From a checkpoint of a small transformer trained on Wikipedia: LayerNorm before each block.
Each number is 128 + 32 x the weight over the matrix's rms, rounded and kept within 0 to 255. Layers, rows and columns count from 0. Numbers have three digits each.

# layer 4 attention query, 96x96, rms 0.201, rows 0-40, columns 0-95
123066144113099099151116119126181149131138134109116170146124108131157165159103106053105147164142125142182130196179133123095117122116136117081194177100167105122145150146156132120079078072163115146152131140142048092172083099108086106049136071235130122142115187120132177068153113169092140110
140079133083141042122191149106128144132145110116105109054143148143146171162171125144151110134083146129145125176101149138128110115144131157102141105066137086135176082142115193056172113135147129080166130120150100142141133047121139086077124091138080112044144143112161135094121161120103083135
118170133139108147163063104074155198090181049094174170219148185134140118120108161099103180114113143098100088137145125120091128139068129157130105176145156071104135130074127042100108126117110029131114110166136132132099133141121109128177080116113144085090110110158124132033048109104087115133
157116064204163143122105110124151110075092072169101153145116129132068134122118107153090105146131117224160126122106129161113163095148176091069074133108084115139142099137098082130116189137154069141131147169143142174122091149164163115138141128122132103152121074178157113114130109139158174087
147163119127144084141157121088146066145117080191166140180133137141099145061155096194114133165134150137098124146105151058127138117144112118109165090136126121113139120127218119135146123105165138153128115169089184185096099098066076166188142116171083110111183165091101119187096113091155114149
091137115060171096088119088119128103115153152112093123097149103101166108126125153147129125089147079189148122196136074146158152141079143157119114161130195132050134103106115171110177097153118134107123186163120167109161151145116122108079093147090125190140154173153119069133162145143081160200
168157167154150126132164145185120055141064112105141149126195073104145113063147149096087175077153111127094062125098111118089170147122124104202219130152173113077082128103167136124185147112113087125202134110111166109173151171126194131126129145182146111112044163148175173187141137050108108094
108175111133203180125131156137170070108177162203103145105121127177128067076100112124138146053104050158125158127097196185145176145097121111178133124163144046153127172102087144093129117147130157127077170092160184102138136141129123203103153104146140127131056086090129180204133169116165118094
193209099149126129140105135139120107177167141108163141064122167180131244091113100112126101037204195108162119148088124123090166181152171091094109140114144117165178096185139178171190152120098054101154091125089164167116089107164127104112107152128081047157089173166152133135102145155179149068
163074094132120153094154130135150152153093151158054167139093150167092126122132150154139121129203065111146122119126065199071161187106182105100143109135107173131176099106124155131102136112141171138141189095133126177109088129129123107114135064103134140117185111178145137113111099099103137084
126174107158092135112203163094125118133082074152163149132144154107153121109127150171142119097058119176129112126146166104121138103144106169119148196152155104158131103071082082085154032114059111113138166136133103134075150126113169166119144123113121073131172163114118118149134112180123122131
106102124114113145148067138089106205114136160177192137122161140142142144134133103167064112183156137108132143101091088150057128149140127069143151135107129168152151172114132172180117072120074166134085139170082099154120177065087174158121109112116127107085183178138097084171155156101085163108
110075125127203109147080132106131128186127124137146118128128123189111104189079109093154064099093159095185126116066086130177155127187120137087079132156122092092161113142134149139098120148160226079139182099097161158090138108151129196188118120160110156108160114124019072166201120139117124110
113099125138171069157145091146120162141143127152129167125148120092159126115171189132198122183110173175165123112109160052125103132075117092136069167114176189131193106122096127119064089144155160124192064146118095140131137116127107132142082204104109090066084137073142111106155158150153115192
107097113087204104099127077072183101107115136126162163068112133171041122120126163058125124190070129211100091113119187162106132100101099113127190163122151128124100101152126108140088138142112162117141114097121150163124156089078171080160154149163163123131116098145159131119159155101162111087
126181192150139133064091140129133096117090113138157088133079126132175119141161091149136118106117142063068113079114148119084131137173138141107101075146156106092074089133197134123141121125153103086085122150126132144137136158111161150090092101104161159135109121129162107086129123150080162198
151180108115111080101134160033140156135171178134161160116124120108150164149174107092135117103089124136113182133123102150164159118121133127184081026096096079159122126152109173115161103098077103148140111143115134144147092100137128109086102081126120099131094073100109093182144139152198156178
146107082152138125125067169125164167106125150118128156126116067072084112121118119125135144154133125102146095194202105130082131180104155068045123106139123139162074076150087175104131135085097135146075143116190210104167116088109193142104115113173136191101130152099124151131049180109147184148
125106198153154084156142132177107128097126148079168109094120102065122190093081099119147140110091081076110122085087146106152139177184115137135177074074083136120108084246142086205136053117112132043096166138125117135121135185131083178048080106139107141154122126151168167154193111091143096167
124070127166099143116121102133105103129171156163121170161214132109110109098129140105098113136149149115106169079146179192128181098104139178154110137176185167145152156119161111151145191133120071093132075136149119100155135147116142118102195154120090123151115100088139122129169173137075165061
173119146104095164118128099138083115131141089126126132102082064141101075122098109112131125159102130181143094080116133131143115134174093142101148144162041070156084166158075150121150102103095093128121138098115189135143202112123141135116139109106117127155093086138081086131159099130149090117
129171162113119135157107129109172090094163157190178199103140149168129112094121164122147155104149164189110121172139116144096091086093149106095119119103175172082178095099094135135101079101136090162139118162132150119104112098145124157091117084130084129104162208147140145172159131113151108078
153117123080195092158115233122125118072081193112067132159087094149139097149110125130090132090178165193114123148051147111108158127090182130127111092151142157149140142129142086116143171170165156101195116148166129122071134168099102169130118108144180101108117095129166152085131079156109111171
156128112112147160058141181077190105126149101117128143133112141109108077160171116140106126105120148118103162138112122109189147141114138166101123128124126111143139131127140110126131113125096156119111142156139124155084125174124161139134195126163091068176172138145164136145207119076103101122
188134145105109110131108128138108136112097146137176125104109098162183158118131124201157081184113148213053175143099150129175098132139187115150119135167188083155145144146140084111136148157170152116184105132145110213080088174135144114065094164152106160146123178162113131159172128134135120119
142086140126167096084075171157096135115108134164163142153120134140143154183107098135130129135138138091116125103145108169102078118126121114114178068180134150148186173097070158137115160150108173157143133110150134154117180139083111235100165141130118080115101153198145134082103153093149123128
144071200066118114145122095107093129220127104105122138121142102085131086061146150131139137123166124098081148111089146184089058168172142164137139109130126196129060101097133122170142092097157120117117128139108164144182134174086135151170146166153125146165086135138080201168175119131131108137
115108162158073093191134126099100161132090125226148078119138139160137123162120134158149102184166108123142140102077142135136125136070101077179156146151206071153118130092117090115142060089146165066125114165136087079034124144128080195089158150129127106143107141102096170050145088131089145127
100171116196102148140079126189112142109132114128139112135167125106163148122149150093058075160087159123142166152144162113144128143154086095101093125125152086217158134080081158166103140093125154087105168166146099072094054057120118161187121160134093168115179128139164111133101124097126117162
166131136073098112060116158126111093129141053167137153136183145084140110119095100125100078096098158146168143100164075055147112100115104150155093163129145150104091192160125168172127123095163128137094138130132162203158101177151136172073098106134144163147096159107122161100163165136154131070
120105138140078090137086122093155176087126143128180199145133110132092091121142187130113152148125128150102120152167193189176163148168141111178048095173131210093165094149139189097109068129129130134152126019147109213137083178140116144138097122101156170167090158116147122152116099117153056087
100158114103086102105145130098123187092126138150120149144099128117170121127132114114071079101151104114120132130165123142159129081137120087153134126176163097093121145134088163158119136138114145089124085136197149117138167197065154078141126092154164068082136080118179115167115027117124206114
151122137135167067163136130121164109163191091085156160122081088170139103170149050095158133083092081109076134170162148069143067133113105084126132101167083161098122105071077055097160122113076151112127068136095137145128139192119103076133132148123143140173146187101137150092150091121173064164
194126082117094170119172150153175149154134146084081119077155102119119128091138124178134065148084129119093177139082131163098151105153142096088164130139123118155068189119161122108125141100093125151116137160146104156099152088144122109152129122106111173125126161150161150086145173097129106051
119135155157128121089121130114130074132110107103177123138151144138157180182159101134122098076156138135120109078117176097185086083111116116118124187130179116126119152153145136147100050127130072092154142091144152110199028155124192092077111163118125187163142098104161099108092097098136191129
089145157124158155086143087113103148126135094167174121104159181072087132123126125157088129134143181139166169135097201156171091096094113107116063089113147129139102151127142161133103150111160089148150126127152117082166075083181137127126133165134067143133095162056123168155136154119104161132
066129159117136067159090099128196094126119157131119115101178084125143093166113137113141148088137154120137111164161125054092122122125130093115161233215130121173113164136139113150132110117100116118154101106074155115104057133123145130117130166171109134181178150146163129111145081131182116125
129092185147100133182122118132157139138104127137141173088137119169127092113157140112144104116106142180152138131158083135098115119127131126151136113087137109117114118085096087103113160117119120101104091171122163142148120174141128107093087127168172162125092193116128124091157110126111116128
083164057197087079177087130139175160103114137122113164176098070135125138129120161055172063130155115143125136121154048186057143140202046126077115179113093111129105104097009081152127090160104208141106096124119099153024191087142112124166084130111143095089173201128145102098155212121032110124
136123196140129194084084170156157068104115144167154081165167157120143126083146128159102210169121128076152117101069097126132112151152106114148100179104151108117192143112166118138059053129055074102081178183143111129118023112132182064160128152109124122168088137101119083166102138152215103128
161125132112184101153142159135113115154180089098144151094114133057119153141090094106148124100111096087182087144154155124192120126102179144126121125068084178135078138134213131144116166131139128131108158160090146113152116140128087221108125102138083152130111149089131187143102186146066135133
# layer 4 attention key, 96x96, rms 0.193, rows 0-39, columns 0-95
123076159186120136139166084135124101140154102164125138112168098132117151144155102122158127137154090102170109126156124149098156123123126130067154122095122172185157136107115133120092079058116099144111075153172134150151129140140150075086121100145099076114114153096123150056162105145065119147
129139136111139121086166167129075091157121156136150130088161086113150117110201108136189156129127146113150155152163166105097126121147143132158111142091150146163160111201142161063168101067122196146137076085094128137112160081150114125097124116157081125144154135127154123112136130159115118112
160169176146088126132123135112162196109126085151107150201094174131154109145177180137115158123185125138176096196129135150144152152086137140107107193149093135060110111097143090090131127110041017138133058145180111099140148122117173114111107158139154072140141108112115104060094117149120178144
109166067160110133145082128104132101097127136116064133119101120137122129071154171136152050128118130140185098108109117165113150183147164110129140148153128140125111136150144053145119201108181138078067155199169188148107115106126169154118147109134120114173113076146136100140115097141163181080
124157123152173147164128140047104131159099157135132083163170151119187116075136139146133120161146138130155150132134121098108159103121077067130113172139147103120108146161171102141128118143108117136112164158150183197108114095106077168219124112098142148070179176117143179134142115141149109114
099149141102145149111150100130111097169168133172101140082096105097166107132118157154113119082127080199206106164127119102138098121098150115181107132120198109113157114094082141148102123186168133151155151125116141129135196153148130098112111158166107180143146150105114098209164178161068147150
149100135102154084125116119185126069147098174123146145143189117156144129064163098090092186077177132114131162113104153113083125142131108130126131134102155081132066213127101123122169132143154075120129095127151157167155130178044136098184123158146105106135071157108202177155161185092094125138
117157147066242127127151207112121164102188137128143157133163132177124095128045144082077116150080068140151126138091207128130142070157096140176112130109097033158117156085117162113189137119176126091123132133134141113129161151142080169103096110142193132103057107136138149162132132120087166074
165161090161104062139118128126124114110128139117106116156143113187158130144167110088200077085119135136168146123116109179122134131110151141116083066046156126112157092200125141166197172160137075146134128090152120144093110092143161103137037121075085080141120151161150109163135145128169141093
132106108129131154106087086174063100089116190157118114106122069129079127128106128135125154109150144098116135125143077143112127148102152133159098068164126165098145119072177165211124148022184147108084149179080146156125120132121085152174122081109100151109142087110122122183071135136085128036
123149107179085113107162178108114087105166110194121119115151125100129114089198154111104172092086140152129192098085181121101089137099172123084113113156104075123115104072125142147162083122113141087123121137124173152129131108121108200087186050094080100124193147099115133156151115109126118095
106085130122124104090152116134127216098101168137203101059106181155158129167117167174101160200126135113153173126103085138102087087115123158079220137090166167108154098145107146164105120113095109111164144154127080165080159072111076182145081145136092095100106106139066154121104128114135121117
046101112071214094170107110090155109127139159172109109097073112154156136203108101121124082182149117155103127170069066116143150082127083108106119148152067124088141130148087130181104114149164138148106156095129104180115140051126096077124127160120136062124165075121061115145169140153149135118
090073136093050088131153124125144139134119163140119144111189149071171102115141134178150119105114119183140156122096140163107174124084144102125103160149130208148160053114124115103175146108140179150144112110165122106116106116160150170109184194120072140126113177136136118160167141104158060160
130120142113182140140149088077189105139111127105125178096112092108087101092169132198087107181137078155143157155109123114145173064128088134090154143127098193126139120175128079037098196127073107085150148147172104112133142181117145117104131117100108122106116155138151120126178122111121162074
158141180137116147072101131097100096091084157110171061152160104183146135108101116158157119104188114131082103109115145158070073166108118119130170127142078055121093140121127124143095119159209111129138119135120151125092146099159148125163098096187135156142130135109152096138080163140122123138
194119132128125114116192133094104141138169158136131146102133169144149143113095050075103079108121150138117142134144108135100111194090127122122167089104118092145169132169122168095170084143112152117119097074156090179124168119124119173104115120092163096123110111095110100151086104129169098072
149076083148135141093130126197088115124152176192180113176131115097135108112142099132113092152100082122185114185158105138085153129096162061128158006153083150144126125112080156121094142082152137131102101145090151099179134117110161155147137095233170127111102136107162122086106181087158108130
067111112127126078178113125154127120086079086134188163077092083121188115143134118055113078097135118105068137056174100104145085209181106121089170155040086131129138110113131089127122122156152117099077192082128085153130127095130140135114116097183103126175107166172145171138141094072131113155
120135137132123151086139146156144083091152123076123117131177136150113071130069152116045111105152211106154176007095082166083158118066134124197108165115172115147161177089134154150146127109188133153126128137101141121124081141086071100154144102111126136131058080102133115111115116148186118088
107165108152126135118143139162149151138123067149131113092123114114114094108127091126112108150085100124098181147118122127128116166159177118132187100173083084138102182161096131131125158096116087151113114149156128160158122120126095073104131145118134104177134148172076095104175139128137076113
108163092106137161109093084075111130098163139188157116106122135131114134101145163166114128098110097173175138075148149177103148103100126125145125119097169149127130119098147136152200098115073115139119117112178155140142125082126096152073042108108133128120082194142127131162152137144126162082
116114074126157089125122112128117116130060103148055174132126119141109142167105137202123106106151119132088129166115133116123180180091134104118091103155188121146127141106102095073156142120170139170163132134133101147134128141172143130106131124147147083088123055128187158129084127118069160108
165125064170132137114194124147156031095120119157127145183131146116156121114163103129059096071126123127113177118168145137139132132152086169145118108181116130169137172072142117131123115142124184115127138170141113182102138107091116167150164078126076083170172100141123122131136121154156117081
098149092129108112150141118084098113176137132186126130142139117134086082112145103160160099171153123212075129124076139100155154129095155143104138104138140145110111160138123165079142142150109154083161122085144104187065100123132165146164108147139087119114072125165130139135174119173098126130
135153134055167170095110107125140191091092120140139123137104145139106157160075137110128165128147115135101181126061155097126068120139103100092119069125126153130125131144098076107108178095091153139157118112171097088102179126145110129142104113148160065110130127183131163081096151099141149107
135116166158131073135090122131118130151141170141136157182133101145181131118088140116115175173162119128135154093141151057147056171163119168234205130112159165095061130091112094119139128140167124129138143108140150139192114137122175106159130124125142187127088170093096157120143115141137056129
127120176174121120139119133127063200079126145135106091143153104171114119130125105116141130148108149141126172100089191128071134080124158138094143184134160115136137164107101110159135098122178138075125132112110067115103138111173110169096159145157088122085092141131099165140142071175122169148
048178119155150138160112154133112134083125121103204084177145158129084114095085147137104126209080215113172154188127141137158115115160058074081116089102131097156117147119113158138160130130119136152113134114123123109093118124131128158142100214137106167098140099175125187137106120102161189140
135083168081127118146130139099083137138158091181157125166149186127153128124062178069144097122132145169107138156129157098135138113163141154140111185090166086127123138155112108139109178117105107197158147186121160236161152157123165090071084091163153158116090189148107137122147164141192150096
177160124097062147151154146121149128161140222153180179095127120125093147108113165137103102143147146143081150159151152150197182170107160134158049086124127200101131145057103149106085067141149095148088165079144063148106076165130088113098073123143147101109106170130108105136092093109136093092
156149107112129153136142177092131148076118175113157127103112121106084165161096109124138161106072083139124170096157130155097149142099139095130119142129126084013136124145149099063103100152127143065135172154163130161111180192118166053079147113143152065116126106143102130103063100082129193168
128132145212049137048107117146138090180123173137077129127165093124139133133186105129105114119082131140084119123206141114147143151097129150126122095208137197164123114152108078045119144163099128128154083111161141144095119163178142081118131093139124099227173130132172081105125150177122103103
091140087118136145090152138148119160131124144077105103065118156123072135130123132070133124143095136094136172112161069185131172073113116139106172125187120147150098070175151162184121130106165144186097161085122090111091167126168097203150076084098149096067150115146115179125072125144108108101
139134113136094102160156163164137062153145046186103096123159120127132103121145111128093132103106153061108096147191155145136124156131122073141092102108118131148105133091102127098128059143145125130149144133135145126141096089113199086164110048134125126107123164089151103103142141127104095172
136089152117163106164122153120141126159137103124170201163120181147151108156122108113087116143155117089149099129112173139179184107119104115121169088148084118147124141154104097119146110155116098143121121091123097094139093111152132133179112108083135149112091151065135130106118130113145159148
180137136200055156127159145146158084187119167078146132114108056090050135131141112119094157120193098122134079113114149122082128070078130086117098150122176135144136118072110140118116102167120170111112145153086126090102093156123207089099139084167093102151199159066129152180090122162163136158
094095111122124160060106104154112120148195134139090159142072117083099152130131131134140127142078141105184123122140144150149112126150172132082167068109122178135114094104071064106169120110131120147144148148116121131136152123121123100080144150103155111147117112145122122136111160145122118189
156147119147093127130164114109120196104098099145093118081056144123101169097149168178115179115081129185166136181127091187095194096055155139083130077151151190108220114135082170145109081086104113087174106131091169116118161168168060165034173147116097109096160146139093104048165125139097135086
107135149144142143100145115100154091142087153130126121122149127142112156193121168103113165122181144063162159195074106187185124211199117118129079215083171091116120176079136192140166051076069117149079171172098085130067146125068141122131132091070167126059122125132188127141152116110140172156
# layer 4 attention value, 96x96, rms 0.2, rows 0-31, columns 0-95
132185163118153157141128154061135141144117126140113107202071167144155105143158129189199159130089090105104159130173165120198126062155109197145166082110158085174082142138106093134116122122149146139180096170127127145079135166097122172119157143148174120105088107109084142153120076110091116146
154170148111132152135093124075174138122079127165145182152098106041083115105145103114072112196230091148117178191081141127086172138103183102072192058148180157181152068108147131154159117181142085151104086117142122143092079187037115180120079068122175192137106096191171178166127101147105054165
117105172095138168111173064177117087151053135083124107124101066077132106207161084132167144173169079166136144156134139184106167155174086127191157076149199064132083186124135116147106093100112189079189126109216070080128194143111027146038153095149167102116057114159151168109206079087108116065
142164083071151225064186094062190056113150156130122109095128161163131102141135080101205214082166092151050092124128085184141127134143093191144158149116179099138135097144072110089182135149169093114137090102105158120158138146207133094086133096133091174069076098131145126121157185122132115079
087165149136201111073119091195140112120130141123122061116096074089127109127153161151118065088121085191153135168159107062128083116185140106137085078109187125119087137183090179072189134145139164116120167103216167128091071129134139137118097131122127202071183077083124072156080033066126117184
187042145060200086152075134152156125126087171122086043117190110140158159131140104154107083126167138055148142128142105173130093174166149044130161050160185143108185150124163147133100149170098164135156108074198120126136109095096104066091138099150157103049132175129137100118097162109105171079
142092143144117121200122135164124123153130080159145091115176055132107137143123142101117142169108081120153151162110136077145166158122077114124162182103210108091110115108105141083215102092122166035131169127096166057156141066099156146064189124148131151165131147120059163212217136125109118102
085031098070100156110066089136110166194103096091155221169152146109024122126109069132158088141170113143230137167222169157125105130192129110131131145132110148144129151150126160203123103159099111157094186098174024204182066148125089115101150078128195191177174069148085084117135060136094099075
079212171153106153129121111127180112152107194147164126090023165221104190145085081153093098102159135180143154117135141203113181139194163076112096109123094090136187176201115158157132111132151077043160109099091139123085098093168110084172107039061066153156128116144089136183147075162154122168
138138169151155159110142132137130112100115148138082111000099120139055126140163157127156144115147071181134168066064145161171124122127101075193124058108085093130147124157117065172033130108142206091173155107162159142123122081149182167095115142093211189120084067140191126134059145147161154140
129140176113109075104147127137135146126148140089145041082088165176134155161132142153156067111092098044153115103095098056155137150171118110120054113126176096123076138125162079155143165130150194058098141129095083160113113204209077118110080109110111185096198131088129058099173082149083118167
052065056143158185146136126106117119128126208048109168119117151111121147144154124047117087049168197119201140144130118154154150105123178104183148137155154140077120157113141135113093187171077120095194130162156088096125139118137089054134151147213109040076113127145160163175168127130104128077
110110117174208149139130016176184096193199150133078117168145158164089097103140079141108114155165123058139142202129227228189178078088115109122150101179119096196144091103153121064113196076126157161080076122148065184138160073090020145114039140156112150091154101128154049040076178145093128199
132185128102144232070200114074078081121138105066120177191167167127143135130178174179154081133068154183087169100102176023184169095144155162085088077161133125153147143126156127162096167188116116117169114127153078194136087181100102124213206135149100109082199130111144092183077134051094071113
150144093160120155085159161199134174076205092106136184134077157059140104145143094082138122185115108141086173150216183172189165079151093119134093082105115041181114178079076152067177131129045091108127199146210159111126129086114096122125210129150082086176079100110169121122099066102157118122
147143145239134108155060225129194117099131142133197128159076103087128107119094137112065133080112097080145059119185190132099173108123184080106108096186145109179115076109179099113182233108091106120142060145168124110094117136155086127117086168159066101112092148130151198091049083129074166100
044090088112155205120177023065233094145175085126111140147137112199102086101090165097125151108167154081122148152120214198173160111159089107173157117156140126158059061092139128121086076100125077104067142163112098066117151109118155197123112101141151146171171113129135114142193163147045072129
103141183120134153143113117129127111167230151095117175073154142108064174073103124086170142114127151070170174097104104110160137141120067123132146096146093102160170082149071135164186171142060088125160096097079115083121155062204105053141133123111080106113107145180100097080100096149142135153
112149105167146085122087142092145141132118123180144152136099110167124106123099119153176114074097117161212176112167153103191115085155140132198158114119166093158130098168138156079104071107161121128147100116173083131100018107158125166065142088165134086141099076047126118160153113128178062116
191141105117069020169097130065199190107161119120187196060134156091133166104098119067168135118147134145163182147173079113126128124112079121148130113083180106149161117121101172124115068134157095114121078170147113174133058075195119111062130067162125142160078147120188124100164163187193129128
129104142075110120118170141059150119120107080131164109125171181154196174194142130146143141069095150138139106107134067150129097131107130181121200139147144089126140146107098139139124138112108145093163165183155120127142175085105103120096149124085162035093123213178196169126136122136126099099
048116207098075063133205077161175140107170084081149100162095124134148100142178169120087140195121138112079159173112128191092100106131123090164175073190082145072084132144153188057170058060122120172074119075157169147144157132058108111120101096146073152151122220166196149203075111055144140170
189146081119111143111083056139108022179063109145094108199218075139169108175126113155080036102103160186238132248121115086180112075120140159079223141083205106167162167113106158133140165137100126183145149193118145135203161058151030079084100112153128068090143144153079101146126122125163109154
160146150105148129066069089134105176158078110163194074190074123140247132140156107193151091108136118084062117107137144173075083101197145160129109102176136101160107179145147087105132141105119145204081095103134115173107140176096130156045128078113182149100131101126148129077102101115134176087
060099096151199089146119180100105160130131146186168116116101134128175093153125137069189191085117108140127167086084124191101109154179144129212120169136171126154114092061145092119110113143124144113110163124166100060083166155169131176229149199089205005155134087144132096101125036145116132139
141207240133132144095168110137118114130161147139112131121085181093121159103122165135130193098099180070079118111175102110134148165087093209101206085143084094224134140151053110160150135124070098114078152195109173038106167120167118144136148126072081115134138170132152107144087109118152114192
131116114127150125117119099214114135162106099153108036126100101131128151163140098181088117115129175207171132199148106085189100094112088123049132101096101081181093155117071167086117147116114104150140172113154154143088105104147135163111173105119149109138178064120070097110111125093161071131
074061077121140145000141146167148124059201114149074150144115164126084130136075183130056121007156108121104051146130070158100116099161141102117148142154135204094139130181060165132127215208101106130045168118155095123155162132176185174146051165105176159120175044152136067092171136136115073067
114193088188196176094116187123148120083169115071143109152113112114153127130106127120082124096125074151151112183193100057152089129101141134124082181063186093179113110100105158142080177118145111119132223182203140073140090104107139143074130159160139127117152145127133150128075093127113087109
113132120075102146172149086114098088102126088065146182125134074127090072133144191124124123160096135192154148126154133098130122151124121102169098146145132135103065092105151121088141067128133132118111118138160184116110120140124142099122137188145130200156097137150090181174122130101109112122
092156129100226102125159112097222098071132171116105128090116105169109204086148160115122155093150122142079134127126082091137129122145128143142184103130203145131113074131117217135112105155124168076164108125152095084130102063062130160069057116154086141060191186128170072106068165116067146164
134116149085119120113129131081114148162156098115107171129177083029126151057148127090177163096160160058111142109165104069087077168189098225148183058116144176139160091131076181178155105136100092169162145135146064146129160152057139161147162119137143111090137141128201137100072069092160107133
# layer 4 attention output (transposed), 96x96, rms 0.164, rows 0-31, columns 0-95
109120075175092145148117145221131082162166151120144134088155130152124140147148131139134145160176125077138145093167081153074133166149180112146143167121127209135165139121102169201124173119176133147123170140088174120162120105114180072179138142168101156191131146107154110146136197150152135143
094125154093133150127150165117129111127152058092128050080166182098147104176133118123157134118064115081136152090171109152123115041128148166161080188128090080126158133118184144144148172118095241137125143107094165041135136115165111100122208147136122133149156130105118147117142180142121191101
099137114158078133134077149113069129139147149103105122159148196113173137117089165120159122134141190131152066114133142087118151104083096148077060173134096120094154043133168123138136098166158083145113100120085171075089079092140159136201088156088092169124226124087120069128070163133192132098
073111133184071082158066122177120164128102093117157112183145124080118121119108141125118105244083149113134181167125113108137106131114120068092101092159160188168155121121118049175077156104106173106101186158143094106103112107117088176136135193130135093123184117143080186077097123089179129174
134103190160114105173160108099142132115118072164108147175171178171106170135079158061088148108181147113147078065117112174121171089103124132121127187143127155156135130074191050155140080095093047219139095140102089098167149133139135131142185108141089101118088179098140157062149129150125146116
143190139189110149132134117084109161155140081128108143119091122064071094104161163093119151135104119159122089085108204122177133190155170187100150224153055064107107079113131078153155060145108097082080128104132149151097134152202155110125150153105113134182154098099080134184162105140121129145
174147095115113197069113161099174171096147135109126137182119187130087130117124081148175085109131157102091158086155161145099129119121134116151120115134070162073141071107164089124145177159114092175160117154156148188077139159174109104142060123090170103093116085121133090112059136057138159098
140214168114194050122137192164083064087116118136107086103171163176208148083192142169125160067111105128084116122100137153080130136076109121120173194137144084140101127107163137101183166178095133069160127129109133079105124137138154163203133166127090166132124160065208150146102178167127181179
138071117044119082089151140143131123155170099120075163184125130025192157111122205071135130114102106128165143129176117109134115138155150158135124177127166170117089067079092088096132140088118180117140110200151143112204199171056202156142151125175191162083144154111151192083152182092143141171
148120154142063098201169133138128155163153112101177094213166177104181114185173142151125156113179138118174085180169128073119167115170175186118118182125206107109115159097108182199191102128083090155110106142168122161116129163110079123131054154150065079110191166163088179162163143081094101139
134119061134155121140135105092160127135125161160138148156158170094105128058149125087088154148167127165149119162131122146087131129072115069075134147176102115168110136084108139088148090093142055166144108050187148129216138138105175145146184158110136054143093136136170157164116126074167125124
141144147178111117093095136118094124116115088143136045129107145104154101103104121165124131160118079104082085155139171069148093172191091145108129134142097100102098110121116125116070068130122078180077166148103143123142134069132145189146140089170146224099151171085137082138080175180192119144
162108138070065092124149208161060128145052137120133153108133173098167121082121112136139159126165154125046109061107164081086098142142156175160122165071184111134063189166164152164116124163121119098155170079123148116174084142172243117123165126121076086145119115130069180182149120133140099120
111084160154108097171065114185124211093122163177099077069146077175167110164088169105195123138155082102140075182124090197139134163119181107088173157079111120147142133106083170155126112096102092137079112059135104049196137136165153141092107142133153171109045155132147190094132147203170165128
130075152080157100115076063121087115154096153141102081104112097158130158125104165192210111136179111129123027113080108106086133115121154119118127161109164201087141061161204071191104147170176133136161138095106154170128129087141106138162116126137079150110180141100132101157143172147109112131
078094115069100149098144115046130082156132070134117105029125152085139123150110121158113081163168131160091144098092098114201051055158051109155188162166128168112109152125113135103085062140128137167115162090123100145179130107129111100141118127048141171136107113122073063167175153123168071138
197105107081034122110132202160052131130105086132144091126120139098112156194111078129164111119124152075068139156098143057087129174120189087078085103105138130094145168206149137095138200107098131112194103147149110122095085095158200106102159123148122077094099114122130156109079160084205175157
115102115139106071079119156110106102105104119140119085123095121072169122115135155209123079122161089177129128111121138118112080137146151098110123131158150173100049167073147083105082118110169157096063154181142155165129093167100160211132121043129129103125127137168131180144119107115099144082
115152128137089138114140094158098148120077075098143112086124137126114093163092152131075172132127111063123105111099052098124152156114108117105168160131121174094094148123148100117153198109097082195146125173089122106157187155055135071188097141103124159092101109124178121107122165120107149187
123155125135171168098128094140128113132076120105107074147106103098102105165134147167094173117106138076145124166110103142097128127158145142125121108228120168086079165067152131120123176148163172118174181163118171126156170145101090110242182142117153105132205056147139150155098116121074164212
110140126138084134125124132120101120159144159148140137132139099107080078095092112123145079148126122128107066170146146114169200145139146091142096104167112129124136075122163176105141124149198144123062156082118133161125059161107137128120123175181163197138116057103112095150094085140126119215
139135113118184115154114167074092077115133118185055177163112138096121127162050144075171100072143127133127049123135098100123165172056126161155103158098181079156177139155139057221107193121183167132134114186154127148131135138211150160072174104121123122112156045085101066176139131217161136132
146133196139088141124130176176153209073105184112192194116128123128091105187159156166131158107175148123050142051127194176141169171118084193182101151121070192069112063115157087117109086126188142094156102072094097075110135181160194163157146180176150178106102118117134130148064074153129153166
104113108148117131189159154150135110155148158105121217067116109119101111101161162077066093153089177090171130154099135092112186082117101096121125149108148150131163094146158103134152144159114118124133119115069106046151107090150126086132175186106060150169119141116092104176173105137132091129
147114166131053122151138126119080082147088067121167109123133095112057202052125132138110145131086154165098085170199071117145161098106147115068109091121114118087107124209169186077105141110104114159122099126107186167170092131160117089113095055165124205139123222143174090124144186123155105118
105103065071156072183088113063135140153151211116127169138152125146140165162116161127154093195174132195142146148101127122114191094160158101136111144120164179104133153134138087145105120073182185151117200126133115196105061149110150110133153131150163129107080154115129170154129129113106167061
127103209144132136126138110151130076139145177113148144125169135138130101124112168095138162055160154047139131069095187169115149153148147136179104184109175163110138103126207129167131107119158070128162152155148118139126097133113142134163134116105125116148056166067178181125143144096094153114
144175174142108116120121148073075111159144079163140065135183111159150152094176069099175156209125210101125193094133195118112088087110125062109119102083156093122124178120195084098176027062127135123150098120114121155132123095090080160070167145128115156099095214072151162124146065158079154194
148086176141105143148153097129129154209126143151105131146176133160128080135144095185187127123143121119064142129106113154159193141125128149149170145182067198123138131109178126083099123124123140224191116077123103147113130129117120116150160117116101133104105135118121094067204135127113110145
125157141134146127084099113094117134103109134146131134133110172140138144195114112126130116070163111086126118143130084165142122155088128125088099095160110152148160157141136145151114136127048125131105104174130092144091139094129141151100118092111118089143160138119104083117059162158151154127
169099084145080132171126107174064149144136061155108135207152158094131105149101100090135114127112126142104134112115124142146156137153199173151108158183084102167066194086134118139151148094145125176121122120127128198172112140112090122143204109116151151128089047122049157073134080177154124122
109140136170155131204122154123143117097157082143104079117148105213091099167118120193127091157090144213174067146068149141140185056152149096095116152149111114131107167146120099103115149127146126114112139169123139110077083138182113099128116149136115132144081064103160120067165151179089178117